Weights of a small GPT-style language model, trained from scratch on English Wikipedia.
Size: 4 heads of 64 (1 for keys and values), MLP 1024 GELU, vocabulary 8192, 9.78M parameters.
Architecture: some layers without positions, a smear gate.
Training: a variant of Muon for these matrices, 133M tokens, 8285 steps.
Each number is 500 + 40 x the weight over the matrix's rms, rounded and kept within 0 to 999. Layers, rows and columns count from 0. Numbers have three digits each.

# layer 4 MLP down (transposed), 1024x128, rms 0.116, rows 931-1023, columns 64-127
459520457505494485509542516472543433469549422526502439533538541478447540529489515416523578527413456506475553465496581558548496468476537534478538438494509583479501532463514503474545503451587572
492497442473476553480451393555550500501536439496463529439513583504528477485443541482530471535485433529464446476497510544532500444579609436539496445538532520497456426541526540513567543504554470
476551502425450468521559549606462442460526503521474521476533459497502552514495576513590506538523524578427421515488513460480490493445455554470555515552522481539479538495480427501523492501488516
588427522453496608478517648568539491549555477476542437494561454436502505482524498474460539462568546469506460499496510536497497453531535493507519463520516492519428423592491481448507598465475552
528485490483493527492610490496519491472511515526520527484492542505472499476450482510478498459507504520482491483505534496478475513501523454511483499477490511491554489482481494498467504497514527
510445457484506476485462434498444503536500452561412383503541454526534423493476598527474473501398555520563547472535479528475505504469510509526584587487539518494538473479550433425503509545440489
441478552454454458525470489489451536529502497488486437505515557510457454524533468479574527564476574466435515554451423498493472543447556483526430561540515539457424499533503523445412539451499425
551535492458455465344502500422502443497486491528529439432490486501513504510454493417515527463469535465517548484424615514471491546470449462536484495540485468491486468459484506599502461530432592
585463475593523449473442522561569524560508362532538480516546465474498656546490542562433442505443503603569603503553446601404500478388540439438474444569451480489542554480541589481483573422387441
580502505486522538543463504442496578498455454479439456475533533499437453447536490512546525443476512464495621440461461531580493446475506523400497410506461507561551515492512451524468571480539530
463386486544627424580486527498516438526546517610443426579449522572476536502462405451485545437481524543495493555413441490566460461434481519509478476514519535405598492478474483513514536509530502
500479564526557504493406428464591512581505460548480449428494489445528511468504515500509484450501469453470554439415542490587495388538486546445538416533548561582467533500525525497475517571492548
504518528501539463494518471538479509457364530453467485574471442481461547499500508490498586516513508551503527468429460471516354495481444416487536468468421576545500480479538452526380485523480599
539509509508502529477490474415479445437509503515527415547443497407597489470543553548498451502493523491460469415518403521490550640502501487498576586537475471517574463502484381514526529481466471
513515477480497458494507556459442467464492415501450474528543515500449530551474437474450516484472519520447530509518492542554533480437505483478545491502553473498492534548496522502481499525507415
441530481472491507469496504438521535539450364499503534453394495539479535500414489470576486524490468496566459486541465512491454551504486493482423395468531510513555507499573440559479414543528490
513521431451531544555467513560488507468429471512452464506497490483546534496550523557520519487485583558431490453538466411509485476484513508522474534538531476466500516518525527532523499561481496
530407459498504529472481487571402442552402447486465534587512514485452545527473493435451474516503470516537555498382409506419505494448476466489557449501512432497491479393427467472564439410552506
482475523515498530489486468536484487523473449497468504483467499503505473501472525516552511518529455430545533513538457517477473510502539492447505488532500569485484471469504505529507552466482493
486504475484514504527470487523460478486518534473490514468479495497539501483471480507457494538517495468470491492493516481512474496470489510516473488480546490511499466537502493478478469469480476
525500500477577454469514550425455457494583494528556454483499505507486522500422453454496466462511418478513520484525546482453470501476521487478497489528535470450509464468516451481476458461535455
539499509500501497481487500493502504514498494486492479501500501522480503513493515498492493496521479505509517485512516507506508510493501493521506463482497500495513510477509486510505502513510491
434548429525482452510533521417532527472471493502535607566461589549500406486500443545480488521477458459476505527404479542516518479540502524549481513459496498478540493491426483441477548516517523
527497513470499517477450509541582502487467537452472477555418539539474424539472544474499503466462499429492494449484523500482490499582484539504565512478440497519537487493553543485482496504446455
501527541477497525480504547502443466562541537473512551471539477527538470453489520509542472505544476536511537494461536445445508524478480550538494480491539479475548426602571522559521473532503493
483477496500531484457554527461494505513477476504471453458521563518474518523464518536536477510514514481469427444472510495442544508568518506437427448461489492473454479491470527564557488562490475
535497494450537521514499539510527469475531604541424514485507448531467459487497576504494488538500502440446425459516509429563517470451498559494569590478450517527492417461480441553538537540507496
560466459478433366557501515444440596536580470494462495591606539581411432519466473547498550580448598527519488460495555558506541458497541541581459456489546440471458497563453468506535468545526543
496471490475490473514508530521516473508479482520498532490473521496494501527516512501464494507554473503502484479544490516505522525461496478502481497515467495490481475480497533524473529507486524
588517522629461450578536488473522499455410496480496468526387421501396535503536528460450510454427447533458400432495509435414429535547500478481442461534427456477471605565393472547495515444523514
521531474551447499480485504496492513527449495466511506545514446546537514491439472469519444512480483457505537503455487473521492491481506497512526533466484522426490465431450544511519588522489522
476513550522485531532503471533510517521479512538511459533565509511559438488557511515560447539484560492490485514441476435521503512503553555515458566491440494483533504536486484464494515570440488
521473459589481488494604497486536506580457543555490558471576522514460475539604539440424538559402455560483569529493430511492504550512464461466533465527392479521429460475438430486466487518483480
473495504543426475545545525555492449554519498472508505501569445528469480444459462449480481540533419461456529510456495489493491572527490540467518515498587517470453441483420538482504493481458540
471469487506480506524494527476532491520485498515523472485488520466467505508539514491506485565498531516512487494523489538520426492506510513484550471548514526518501455488455457554515490469482521
495473498526465537511491479444475497519532506496485543519545479522494470483485495496470496467428488489497457516528472471560528547528513503513507523447520533544518459485514526517490487519473527
556526504508498470517502505490471486472452413565500480450456444484505548427458510525555513530538511480501514495447473459565472545455507558572506500464532557480524497453494514632533526491526464
489485482523512494512525425504448439488502508526535490537461524499482435481526491508432483584526430483463536469522493449537417561450506577507575445456518484461499533576588404460439517495526499
470504480484488493450464564467508463489467477515474515493519557504512509510494490539490499545543459534488516460469444501565500495529508496496557506496519491483466477458565527527506507437526500
575452615465485482502489490512494553460465537471576516357522477530478451450413565516581487489572494480540485498563523482486517508483586469498456393500470550555632512504512520590565530461505512
555438531495488545516439534460442460455462476582506559509553516524532592465563479464525593574414540553513397448495524502458548496602591450513534298554509475511559500530454492524518469494527434
553525509519474406511516495499446532482578446484511566497562551547536529449433433531532490553521462459518492483540595500494524540522576511521536549517538504451503446457547506545510531561476541
537464546478474396486496496490520488572505394420527505500439412490523491514533515536483429472500423444466495546479541595573527447483473566511578442458469561556503521455598515491452518505510486
505496498500516498513524509510498503501492530498502501500485502505488503505496502500502488504503482506499507483514499491499489511496500475498515500484468485502504503499492495497481498502525502
480517514442521497464532520479508587464532526493552473525544465459481475477467471514520479502524449473582558449517483487453479525521542539508527515520482515492470475451499509389434502504530455
477544545531512474517528534521467531515543501502429507484568464520384412551548483495470496483456492519547550545497490484543477563497510501492496403530502390379518531544514525455496417584540510
507469475596484443524489485494486540523491505528476507496522517494464507508449457504500457467502487527475503530540517487502537500488476490479463505475510464555519508511490513482509533495475475
568568486460444521510414490461534490469430496570492457422487456513635480480525414601455567490440533552566490558524404591424506466477483448507506524485469526611442429453433475469432510491385526
479604500547499549458392466467577367537515416456512555422525467449535505489516546556515487483525489406535513548528504500473507393522496585541582502512430489561474470512494549508542512472499566
435500521538504502532544542586458507534566469477493488515492467445470509466519486446502499480441478525458503502511484503413459504534492514481429534541491557503541495531557514487514535517513483
411469436525548596440624476494465476484517305416540391590496422504525451537452436483543426510553502457656606564505571518544434614498556471600564489522520515522618548459483546528537494525521507
498509438483438583420420537489494494502568402455541507466456477506376469526418554453545479554566504501446540511655371522537503579485367626513563536407466522561518543517508514518501495454484455
462465441490503536424501442465484463500396475458600494565479511493504463529473520494568556454528566545457596524516488502491600498480548460464512509475509511439506437443522533530494487515505459
446535490502530477512479538514482496497490432515528523477470501447514443511490466471500487482500448432431511490461468530496523529528557494533474491543498523471520524424514514438534485502490509
499564527436477495465544496479457526397497552503509485451434534526452487520445540485528554504542482497521482549521524494483538548462533455512571497532411497554504535489485465558508555464451467
514457540511539457459493480526540506477490487497520532524570456594537509496500544496468504510453491520457461502499515535485547503461493528506486492492498470458475451497510517474471508563516541
504530461526448517522384527495540482489468492533525512521520528432481453450410513541535465497449523544511488467501471584502497494530484518505501475481519460531498522543461488538467529517539540
560496513497511489495537485487483502533522513500500495519457518498512485488510460438491487494532511513482498445524476488505491511475540486503458459488477482511510495475489488525514480479528499
571519542489498516474599480429498561510480484475525550515448520495458511494436487442526475477496487534375515467421508477478586541540524565579501467482469586441406527368529582510510357426476452
470542496532485546438497535467497517449498505454474489475507490500491486542490571488530494447500491515527455512511538514540475467486473494514501516492501528533503518526499538439591500510508479
521408440501565478539432481489430405491458549479533502568542483522490487495575541510496439518492416461573461434462525465564560551493543491535494519441480514503446432544409526504527473501509476
522475485453523499577464468539448550462496439420525513519480496529447490460488484482505540440472488520455492500467475529500456494472527489479517535494435542501551476541474461505517523493478484
532534516497525475487460533515458452532473457479501461479426516541484448552543490491462473565486513532399509600538504505549445412590573446519487445534501443592507465493480499499451510533552534
547455468520524526475517523506504476517513489505488512472501487462479496512517470497559491497496565494493567455503485511475492493509493480503529514516483511524523492488528549504502462514556474
461489563492551497524522542596507492443531445483442464525531464494515522441461498472501514475451508464537483440418482518483552556484562578483595493518474529492513521417556470489540521556506537
468436529542520487518466557426542537476548526475482548455552466507436447489428472584492545391554526491505532539482566467500532534475529584441443466455542517469525488501462456500554486521433510
473583374544468529605513542510472559455599583560557604610529566528451434580322508469486464582510506556505431464522424617574443521534533494557549512574432462601354492516438429519516498516607504
488525482481515526539497533478521469470508483479548483478486455483484550469499458511473491456513484513493519441467493493523546523513530541468502493458521515477537521508506519479500489548534466
481477500490488466519494511494493530496479513491530503507500501505503485500499491514504491510502483509498485473534492487491455530500540510519498503493486506492512478481532496522494503471487494
486520488518534524521501513466492457489521497563488452441439527470513550539508544542496561456589563523520558512590513496503500461559542510539597503399559456473560491492488508452506512442558457
448515464479574467480482576518539501531508480457438530443518508516558490570428479467538520514594505479538461414518474443540413539471516461499483521499480535537513539558610586487541513513483515
472492452511497485476470470497477556434497420474464410441503546508500459485545520446462571501465534522569490530462538507454493530485511501530573412484466491555543457475534503467546561630488553
499479522569531456504415527410405559518477479506464459459469547518542483487456522577495468454478471496558419455459523552542504481518439557482426604503571516563451494473534522512501485540563517
516457497547472453438522394495602467536470507500512511455518463496519491523537486523524544488519482509463481490491430489483494530480475535435492459479568507538522505523542527458513444502491535
491536480461549548464467531546489516529535347395553505608510457530508554468412533434488521511516463486522493426479568467517574382440425453502506568511505472493452559487511438493527522491472477
516459482561584424482549464505485480542558501439567447532516468492483467531497499496485476475476475561468557463478491508508541525551455596573516449487403533544434604558462516434556479583515431
499454547497533489576490479569581512474424479457502493554486435551517475452519573484514494457565535515542487425483464514511489460491504472497473569541515465433566510459406552503574483477494523
501475502510511506524522514487504504534511494476519495505484520515477508497511478481494487484515462499522513493508495479501491509516482504504485498516484503494506503493506498518518522525507507
473452435486541398516461431527460559522479474507426533493463501402510432499553571437520412436460544519513453527414429506512560506536527566604500507539479411686561665539551520543458516560481491
515520555516502458462488482548508469444479456497520539478453469485527461504395521427536498475560422578538530508495441538540455426416423533628461462462516482577523542485571409469463449522484577
507481494562441484516550525548502614486513426507523474432489570573477556477516563576432500553520510509474609493454542504570473584502473551469495457443550517528534500549414488485574504478474471
526483445472451554540459498518468486468510452516487475566499482487410511434491546495429503511465463482570522506458529520541486529437495515531510487445506498476497541504457473518483564526494540
495494487484462498506513470565488470509466475457466551457450494422494488512532432477500506521534511502551444512494460536509465500502500551459514589487501533488509539507526483478494527506531476
481472481548508427523484478523465511427551493503563442463455495485452412427506495495468484581472500423495565500466485607476511483609467516424516500474452530551493519499569499503449526498473561
463467476480513433515503525491382535452465558465446501521479520455529469390496554588543504438548544529546484453523445475553613495510438500578450496559409484531569497448562468549507520494509414
532464508444561489511550484436477589565460501506470445564457509487485466593517547534490461583422477492469509491502463540414459445471569467508495518509481469507488508552391507503473473482506531
501526555588502563598522491589478589554519497421397560420539619541453530472489483483570530514501551422493484494384457579567499514366464567497558554554524429480481520567462543492422537626495642
523486539459473526519496511543481466451601427538500441526470488543507530450529542524538508528485500497519481469439493524432545573544478452515489469480464530521529440447557550468552572551470490
469511571524514474456455449458438516573488524536455536516480496559454512512466531508489565560495467535420455530552543458492476489440497476588525526470514456542552484517524521521491470509490525
565478515588473465527391599500413477462505573475455540395555420480489473522448527566581498495384457480507554539620544487496429594538502515546589513555536521468514512484482476469487461479400465
477492512499514497490430503551511462482497516509508511500485486443529509509483495503522523461474497460532513469433430452477531561462517504540523476502475576481480483483524489461537504449531482
533477524461568480509460463468564493478444517540546536529497527601546475471433565444463574427565523480505561516586452506467488508506524401613463575476466511483514512528482517452540519506502435
481489554459531476415581488425463516481487549475477449524549505518447440523522485531491490538479477452416547511636567471531474463500524560522501449527515534499544558536491500398479529548551552
# layer 4 MLP up, 1024x128, rms 0.344, rows 932-1023, columns 64-127
601494424501454551578514519513484525544493483523516480444512499453521517559561545500481470525408474462447491498471566526443442495503565478464485565482506575580523492480477519455462457518495465
454467403461547534462409613570487477509528528501490478470524524514499488496495514498498484513459527522534496559464545419511488567498526472476462530511522425539399502487455534476469557517529509
534545566548482487433549571441529456537519554448553469453443594469463509447564473577409514579565518475561448454555534411539463477620479448516545562580582516521419512509519508504525501460490566
536493504472523510490459498495501479504504488544483509482511460502537487550515522550475524501520499495472486505493472519497515484506471519495484484510493516536476507482535493499518489476471483
520534401466486495438474534539507520419459532539459479467589415469519469496540513536457596473520477565529542393550490461496482497530508483503629587532502515460450533605487504490485504514502448
569524461533445520494523517466480536453515525532501496566551496535462470566569536455448538457540447532508408471574491496532518490582511549434451465449543404541506507458536424511466470561599557
573551438475438535527553502614526443566481567508521504451411501551496529473550494478364580469487498517559439537513477471488475555513551519497534536486469479444435401492509500479539521437502463
510467463535537559345505490522456506431483592517531574512475474465534472386474428411535372468561474429484355522556509407437500478480485585542484428520517500491584477550566511497563601543476453
549468534453542584509487498484484622441505507505520477441551529525455419498544527457489559503474507488538579530463478484554471414466400499548533470540510509514525546479512460546504539465498534
529481537501499582570573491468504437522460588476466458437500542487532500513482491455521536533484462391499461449480476477471442425563520548489528599554466516422537515554531442499496523445507519
523471408473556527461549552485485469543454552380550564569489508449524525593440444537611584457479596535573484540488429506421581534456521501497448495492488441451468426448475524515476482482553489
452426597599485494485430436457460449469511507413462489555488524446465596528470514455507495483542395645546490528478432511560460485393485468486453485530579483523467541559528509582514479560517567
564504530470585437388467531554601549509555478580476437515466509467519413490507481505458482495426540491522462429510493406394471518521468409482527628602592544513545552510515440518412520504565478
461489464536488421529531405498494466439583501488536527492473499503504523484498525531434487515511446561489481441457528505490488463489456464506456515530482467534493558486460509485492534483516453
457483532554606500577473408462459493477476542450560523448538475469477452428518531512497484493538532476468511546426570488513523363493477463530502530560580512555486553519419388519377419393442471
460534529505495451524478531542483543496577531517475478527478543510515492489486429546477548518503496444508423546491555532534522495497506489522530515495459483413488528511498535500470505479506490
504503516493537591495503531446538431509577545405535516547521449448515586453579473566497504424549567551415386602479421594508464430441409560505450462536550515432494503606510464593569429476399441
487487518505511501492448521521493472439519542498551518494517515510503484481505475509515501484480503507480487484496458503494481512515563513513460500523487489488533492459509468500503527499489522
502538466496488541447440530483514524515478524511505460530472468473494527469523474480526496520472484497490504550452493484537480521514478526508459490481530494479455492465539515567501519506521488
456504507543507521532450501497484527419517530551507470505519523433529514494592461489492524481507486517512518493464539485541496528490436478458538509503498479532542536482521518451481532552489544
486495503496485519506512490498494497514486506499517503490505514494493488516518504506487487506500487482507494512507497497510480503500495511513512503498494510478508534515499489498509501491478502
441489466448475529471434482483499431483517520425523427508519526489481563586500500571485550490460516579500493520431513433474515511519455530510516447431481489532435514508511540515489552579501534
512553538445496482511509598567440488482493514499557512539526536492483532461520478507546482497520518508428462535553535573488548534512546527431463524536526523509551508519523515545490487483531427
484468506536440450520487556473549491477459483467505576499493457479502511555493536489535550477550533448509487434485505469483528444484490518473478472511523505495494535538527475539504480481522481
495490500538480462528505455577479519531450479507504540545481441529583564500527507500481562517542491532533508582513449478554504497484448457500540506550523581568466536481540492449518512463547464
473494499577432514491466487506541590505512518616428545495554474447547522500437471484522564526569462437457561436579434453456548418509459509508553574552566397473427482420497471503467516433576521
491488491483464480425497539522445518469596473476507486496477507495390457570518486583502509472531445464536488516440495566505394422485462521465505475495557522440410531482451558536509539500529458
500474474480508489502498544511510496454480506516484525479481492487492493526513485485489512461513496501511473509487489488469498521497512504511487480532517502520513519484537519502502515508492518
509582426542523538422524473432502534458595558525453483508559464581558496491476485565352435439498505594450436546581402527527570523548614396513443411511388505523516512584553534463492475559545464
535508503456539528491527539506495538517487448450531482541484484528552514512475546518532548506505492494496484492445525501471454472475509447502522501531519475490489505464510557472516495488487532
436525518533512436484489521516472493491538486464441459562545515491484473537510496471435549538518471536535541477512501508538464532512558503440441423503613494470438552471449482518494495548539453
454540522538571532462460482526571482494556427458542412442425519508532486519410499590540444438474503483538469445600525432426465464592459585549434528442552445462512466480511543594559548534471394
461545464487586511480498448510514480583564447510540471518534563510602599546569516465496477488509447522463383467548527488499470423491441486459519552477477483465482557553467444504456535462461586
485503540469501486481507517490521528506497488464500482455475469497484487479482481521512450506538503523534496519543511501483493500492490509532479465494532528484494503497547459487490506491505491
496471503502514467490565484532486547520474464510504494500490497489546474519491471497499526509524509506517504478532537528509487478475507485448509491515490460510477545555437496515508518526512528
479524552440559522547507539443483549448422500495498496510520522472544491559549497503527494494496501457498538524443433491493483475518442498481495475543498462445509541468459485501512491493477494
477475530487600553503507458487499479479557511513506498416496549427508530522504440475484511546538382548563460523486517443469436501514578576473487556558544448530461536554539543438466470474558471
499482505479477444459532473554519509483461487465466519499499477489497498498508527522446506511498480469543501478492472482506476444503494474481490474463504479431483514519500438520531480484442538
524493453484429503504514485532395498499493503558530531427543456467512515481541559612521507513500550473517460550563544422506521460456525417534465502489513485513505586557464602513526478528554464
473508564488420577536512442483516480427537487510515476607539452546639577409468514479521507562432470599506445465520535498460453428564435516462472480509500456459542602476536541495514507533432487
505472559458481469484508507524552497421473495477528554551514543454493505595490476540492526544514460453550498410562521501489514501465486512466493611405545460501466464444505522553458510490577470
519480477514501444450532554478479563423429494517515499522508494504479490432435495453572507438436502483520520561493536464473494527576534469489482539402481525471469543427506449573494450518546589
481500506486490490494496501494503481499501493519489514496501478503520500487493495500497516493499517493504506493518498503509502482486495510512487505504520504499503488494508508496495512505481495
478503492474516528489506573478506585469488513487518513487503455481544479447525503492517540510495519496520522440443543516515525503531505519519469442465515523479473478503500509460431427438488527
535481504544535533503536555488483500439521582463574569473479545451523470482480475499513463576520498551609501477406458424505504535462561449530545542535469453507492534462614533480485547504488513
480480475511466492486530472512456496522506531512441515536524535590541495506523500495541495536498511551468465512512488463513521497551517468512497513482514516500464490506524481480473527497491486
511487505451525621488478469464475512494443518511552456410379503511584565529494504547514518447457473501601504500468471550528433491426555438458451536426473405576539548475482595412509531525473520
504509574476481529440459566452543490422453554444520551480509500548473521503451479593495449517492463525517472467470588464530511593517484540514512469497533438475461507431487530454505529487589466
507462560447553480506527480469535539510558515553541466527558524492494511473484465470520463513496545568448509543503481500530485537491527532522521506513545559479429524543525529503503552513541509
654563395422497458444403532467409513563504552562440541453425559459484601536618478578447481435593593630399469624496646585524610339517511594433514447556459472508470597619468542487446470553532546
416537418524475554472480492493438511505512540529511594560459448412574587524473522478517604416474548513417625521590451499641491480588456553526537423514486538607374491502512485500336526419429455
458510632530544563433437478528480519479451498464568552557411470460501528423443485472599574587469522505569457523597553427417503455475582383466506493510535468456525555456461479484484443526506512
461475476547444522555499541523507542499522468472496545508492490487486457524549513481452518516475484487491470451453500462495529493530472416517484585478479477492484489486508540520510471448490489
502512482471488526485473467491507448407445540511548487563481540475514487463490442491465475472509526556461522494493457511509527479484516481478526565532524626559553552577521539519493530555483433
473505464536424493485545459449458485397492540483456492474497474541501509522473545516492507512485500558480488530550473534542496500495512550504461529497464511540516528509478556488484455467510547
520500512486528508435531456510493476533490463474510517441476469563461431524534493465518516501498487510576536557509534485495460497495500490540464568509510506508481524466478497494530502506450457
520530469484471481482510487547477520494494494517506492484500497484481531513512496526482528484519460506475502538511437493466527493521483471479456493509498520484460561514478543499531482486496525
481458526448486451444535562516501583548495489435530563561544504477510540442465462514520569479505478527456555440504506449458434496475472488498459455488516519466575524496542520584395532484603545
518460468462531564517535521535517524535455485542462492489515497489480483511510513483486486492524561478503452553513489506514463511512499496513486502521525475521492510460516495538413543481466492
495534526500462480415557513493526585443470574551556516490585490517447494517560518438611531545513493534500521482488476505440533502537502512456594514499519533545510558504529508524501582548524597
515506548525480498478461551560461495484512522524498519514483487407443456463462450515403446575512519492555464508490450514488532444484458471484496506575499490504518497475463532534488593483521451
515524520473543531482501604506462477514542419527531520476543540456468516523485464529490485513512408550481546582573534525452502451586500474455483486595547481519441496507469497498469512501557539
503506497455474500526510494500472455474488503508522524532478516472503531488486524524488502520527482467442505497472533471534547476508487492495460460521485492489534443523491527486432508485500505
492422506503496547555558492531532494432520484505556507521531433524500495439510530514503513498440506473571511471492486418456482449528546509479471522501543503516458510465547506533496516526513559
485638399551439463419550510335450538382528470465460454548513472421598552502563455551512468522466563562514480557475493434467454496485474509444340516484515518561517570555492547433483506468460442
577508433602508508545532575500433629564523560546569543513462603495580457486346441464607546458518503501463467472429461530599567449498473519467555404511398465561457540493583556592469580489607501
520481517485519516549516503466474498506529531523532544532509488508512473481480482492452500556516504494504479504458446505496472467491494451540479512529535495488493489484509491516472492452511489
500488482470518520490499472467500507490525487509527470511502496524506531515505489469484495482484495495496507496482512513501477488495497499503524474496521480515493479504508486509491496496492508
507519397626449484476559510502545438409458462464507533501510487544610546581508419505477496563450474442553527552466390399495497458549407533537535494561514456511468487484526509495516442488493463
469551510490429572539545496460497511503517425431472541511495466511490417524462540526505453484539499518485399516479490489536469423510505537525507479541513470515539415453527522484505488467574483
475463526448397514502541469514535505526478524454514498501492525490409509445515497534538460542515549529534486524460534481530490544538456426471529459577520466441500504447581527493451433473484518
416527444457523475526472566471524517523569527436535476438473465483581513434447600592515609509517389498451455460480476505458550516553452467463414528533544519511473568471553539520479571438471473
513519433526561534464487491545583483499551524444459440535497535449479523441509579459500440470547549430481479540467491511393489557480534485460433567474484500559550538546549487428494502484501485
539514338512428512485482448476526479427499470463513477534509468479557601470514555410509484433513435531504567565456564552502465515481514553520513461502564552478486504569564556492525544453524462
490546516484383570563501426432496472436490470527519494543463424448527479457533470485510534480509475533510513510506521503448474508553499388574481494511542467482450412493538519474474476455470581
466472550500462486500561549493491439527491526487482477517515544518517538510504528458573430488503479488489483506584449496473493441455545562440513567531492542549526475481422483515504521527565550
514518506511508491504509505520504487482519461508503503522506496499527487521480481495492484491488479513528523506524514486508503493526502495490495484496515484486514493484486482501493507504516484
542515451521452470503439523563497514438530576521531502609535526462411480594508478465420506505603512483538459527561527524462428436521433513506443552505475442511517500512534511564477462422504591
526493520524494525518452534580450425352522513526585562516537581480555556560452484490509428584479428499589572468534512579492502462439490521507565393486519421486538470578462476462551521488551498
475478570498510507461536497467447418442534469546533556554605441476581509466490485488425456488424563493501391469560521523492436520454477499607479511481534466520495439353527477461478517503444484
570425539492552549491446524557490433467508516540511523492451450533518474457503498549529508535511557547472474532526467526511490473479485494497441447499492459499518517455574481479510498483454437
530488465482492512532498501477508514454580436489442509510510537497508524538536546522470510526517478476517492483483490471515512459477495463437467503529495497483547496504509495507528539466539564
449468415484444516511464469550471447452476520561450609508463527543556514461506479532512482478536525514469510492493509457484468534504545476524541448533509515507528475435482550483467446497529481
435566435488515496461424495449484499556472544495359513483562499510535503536449516516540451501523495527554455520506489518408487408592535469537457516561565543467476588480504482528458505532541422
500480463505453534489465580425432461504524449507522443538436541433489474520501451529529494479487513454516462494543525530542463464514487503471520473584440522431487502515471513502429496511598538
407476595568506527456578534553490615485488492490513466509467489455554454452546445552392526513437535523373417527549553478426521451486492522539552454516519534437474565549524493371464480449457542
479441509460420514502504520500451556462599492514475508462475574491542498505538567568560570497457480599493505448513469443508531464557494526523490533491484538454495432451550506571463509478535495
474527511509521472495463502540522517517502537471501516499517503502479507463512506525505538481474498484502452543520517462471460484466548466480513471474451448524470520486525550496503514517528459
545454491536586642527449563484587458502552530500497476487540452474441459448575572464482510475386484530460485569504555437503389534459489558499508499561550529475414514523501408554431570575412530
530474501542478495490516481540553466513405536487504470454504504497478509522421502498550489468490478477485501545535505503560502514491470500470504545515480460525504498469492488492519537522527431
548578531539514551524442442429520606480465499492585598510477452483538465555442574451454383510455489517525549519497488458499498471532495476475538369455519549490456535410399468447483405495528462
520492503560459392465540516461477467416561425495470414532503426495431423457487512486489500499544488492589454562521490528459453468508494546501515529638532490533480521491485552523525503507544482